From a checkpoint of a small transformer trained on Wikipedia.
Size: width 192, MLP 768 GELU, 4.62M parameters.
Architecture: rotary positions, untied embeddings.
Training: a variant of SOAP for these matrices, 137M tokens, 4188 steps.
Each number is 500 + 50 x the weight over its row's rms, rounded and kept within 0 to 999. Layers, rows and columns count from 0. Numbers have three digits each. The size before them is the row's rms in percent of the matrix's.

# layer 4 MLP up, 768x192, rms 0.0652, rows 200-242, columns 128-191
106:522549507573515520447523490517585477576574410592575500510557488577540420497378548481537466599510356493543531449439519525537453571556510488515510536455502388506586516503526487493464437507489459
108:573614557482481505452524564435491476500517496632451502476413502497391509569607554479509509540531445471505540431526474583405501478649501482467503489506479495436564540529525495566568530484551417
108:488419521511481612504484461394590496438443452552473478534444565402461468536541553527415529554458468541478509496519446561493447500536444416558508549516425376486451551529572555528531569540533459
093:583546450550451514430465491488512548484440428474577489468466488478476430481594560545584400481372557532508458457427511454451467482514385389511521480463437430579462501540538484521475487400521540
101:403496497500440528445498444478468505559594511463494482588510570497607481404457405571435556458514521552516530493526531447476488468546536478467536535485491549426449485543517482414622410509546509
096:591467494589507523383486452408473506435439519436574433485502517379545484526413448517503532558520555499482521438579445427498540523481524499475481511435403522525494518503524572462555521524533574
106:505500490490519448462577540507488591409459523552482469480503598489460516476480547595524482522480561600577517436576569462458547438492550517397644504409535504508498451592508524507592501526480497
105:497471474431469470501450483540491546420355502539427487482543559555483511452488475543418509515550572502551436440508469549557525447467456501472522502417412558470556579496621550472538485468491485
102:549471554494530529421515544471481414514505420477462521509597521523527475549473446468529465471489480460516469532477426440447593483423470525435462481475419575477453528456391445544448464560573453
096:501471472451491547386497448424456484484438504586468467495448549597526503456568618442484629501482535523483484411441470475532514531455547445482454520535491558514548505495520612420423468469549450
112:481469450449556511484536528517499480499516467549544424453522452460479426489479541538499502499552472475576480539417477486468461443460453418507467495387444553525555496546498471506526501550458452
093:417511535414569569508497441592474480456528477465543511419529444593500423500584565487484514467453589530504524419486466511544505524489524434466577535510548443468522490549511471501455503488521481
097:515443556450413517495495413489554539506488340475491505422542540506426554501478508460510563565483435486439538514504563446597556522615382367576472520477481495521475574505455574482515590417495431
106:512540421448423515539506488498546510489473450466461449547477508542537576404583567545497480432508531432455550510508460496506509514575448466534447424536479476519525590581544534445527454551459455
093:466479496549495514488636487476535433480452482586503551543547548449483446467479555560559563579497479452549563410473569584518480480492501503423441560409480488586507479544563478401476561513493457
104:423541406514385531512513470471557499455451461477480553474443534472427480509489443626582454498510539418550552491465600422521566441553477508491487533436449547592519496519470435562447489543552497
102:563494515546554572547513538582500451467563525490483530469445437473583476497520498500616449556458479504618500540549470395569461562408491482448449537486559591514555477497501434468472526478537542
099:445570580522535531470513506473376428472533506458553458420508460437532454560445502513456461467529570474461539589463490517524450459460513539531603508535475508502488465527530430530525499425524377
109:508527534462482510463403454507511545530525507499507423548455484501429585541559477413425464467440492557524426450594561472471650499462475528487482486484585462461458582574533427452447450498538590
110:358460497422581450546603463449457527581580492446476414555492521522402600568485491543480465471535445543416524488550519463490524410487406505405590554497494533565521543492534485449560486521565515
101:523483498542488566444543476515568428482512527567572489494447428552458474480558467485438517447516536512442368554526581503447546568525406551526506474502526436494463558458559468554494550550555468
106:427473539516483416479434479495424601431504461543475426557500513563543465507473521505570546435555505440499521544520486454519474500444538452548427542488426483469476509408471424499531484529503429
102:555461516556531489493518498451485410528526533521488479482573467482548480610573486461569420535497506531487467471519474502484477438533464493514570545574578491460515501579508533492460533418528452
104:482441574494537495470437481452388478444540465550477455552471436481453445547453448502521630510512497544444583534380443546548542446557498504493517547403492384497600597466529520550565552536488565
102:472479525491536519442521530480641511609627524463439417568461499490499557473554511518391398598482518438446530466489514534391518574502585576529469581548470506500587532407564578519522503457523543
102:512514442602543476438454432495497583490471489448495471443507469507626588513533602519457500580480573444515501503511469388580477529491452473471496521479499547530433420539556535511451524497528510
099:538507476498547486448415576527441496514554577479488483535540459575526448548464540534491521500496412564509403475563449506498524477516556614386451480450498549476569518492441505511547427457481509
095:455583495498554457522448565594509474505507497597487461475475431628503450438505528612520498587438549367601509421442490461469494562503492506459452587406493489483443539509425480446450466542403587
097:497488480429473479454467524490406452568570556520436487510552526567563566490463624526471481583556506482530492536529513442446585388603412478487523532444424479502484482528524451461631462518519545
105:504532528531542424594491505388472497454487493520471570582420553499487484450441498505507468487464445543560543503551466468457470575579560490416561547528560446545441505406514533511486415493538511
088:421533466570477495511496610563518609435536501564518554415490516547503525446410414508516505530560506462490478470456514514502513515656485514560492494486521507493472473445472392484478586556538451
101:514481474450435504533558592488459470448474501483438461493538517530525549601487473516538570435528482646572525441475463598443521446517465552564515462452523508428555494536595522442567515468529556
096:458475532522491538454510519442498421447550479536494443550644519500475419596579615443497512506470531469534490589509584465493454404501535460412466438526414477524430459493533558539494531490463470
096:518544491480517594524428563526404368411522436490465582547509466456435536499529548444510483421512526444468520549519517547491643481456457451502516481506495495418485605478507558482448368481503514
093:448415542556511522517472500515484491436458488477461482483517611522546420449488523515478472525595509474544543473521514501467462550475486478439470498502602600476531458489493582526516526530466508
097:571489521492535467421494581527443508513409583507494455512533492460502487550487473433487470531397409501510467629478520452541494525483478494508435511469507552545554544572590507494419538428500462
093:461446495595552443449516473506479479434546511489499448560532433442494466422489487510468461533484500547593473563454465426492471479410494564441416535464544546517447553519564511446504498416588522
087:481494557491422553477513530463562447510579511451493397538608502520486505528528509474444524461508474486552431504531568425529558449447505534524510550577527467456482505464582471496438585526432569
103:535587429487404431528459450507520531474528587469503443509510514571427543417417546492530553472476519473538437545485393470538497438509485536511479553603485473432448477462644573496594473477583532
099:621497401484547475530514572411532490520495466507504593530496527553566458488505563569580576567512613521426419516477485373518544542472454516499583498566537535481451495571514453512558422562514464
102:551541478597414610491426454550487544448514487494507413464500477561561519511531539442534495452423445516459497444523464551573510577611532447477498561553451488528525475495487491498417421498466453
095:471612489527510437468438522387625557428556444504415466495541535495480557465550471565505550563547463542438511500525419574480468542577512534436537594507446541502460469546539505456393505523534553
091:572461623481543505498512499508501529467435458565594474618414482503507561535450449460472433477595427514532577512519448570548466543590426494563471434444526520540530528477513464558571403573507489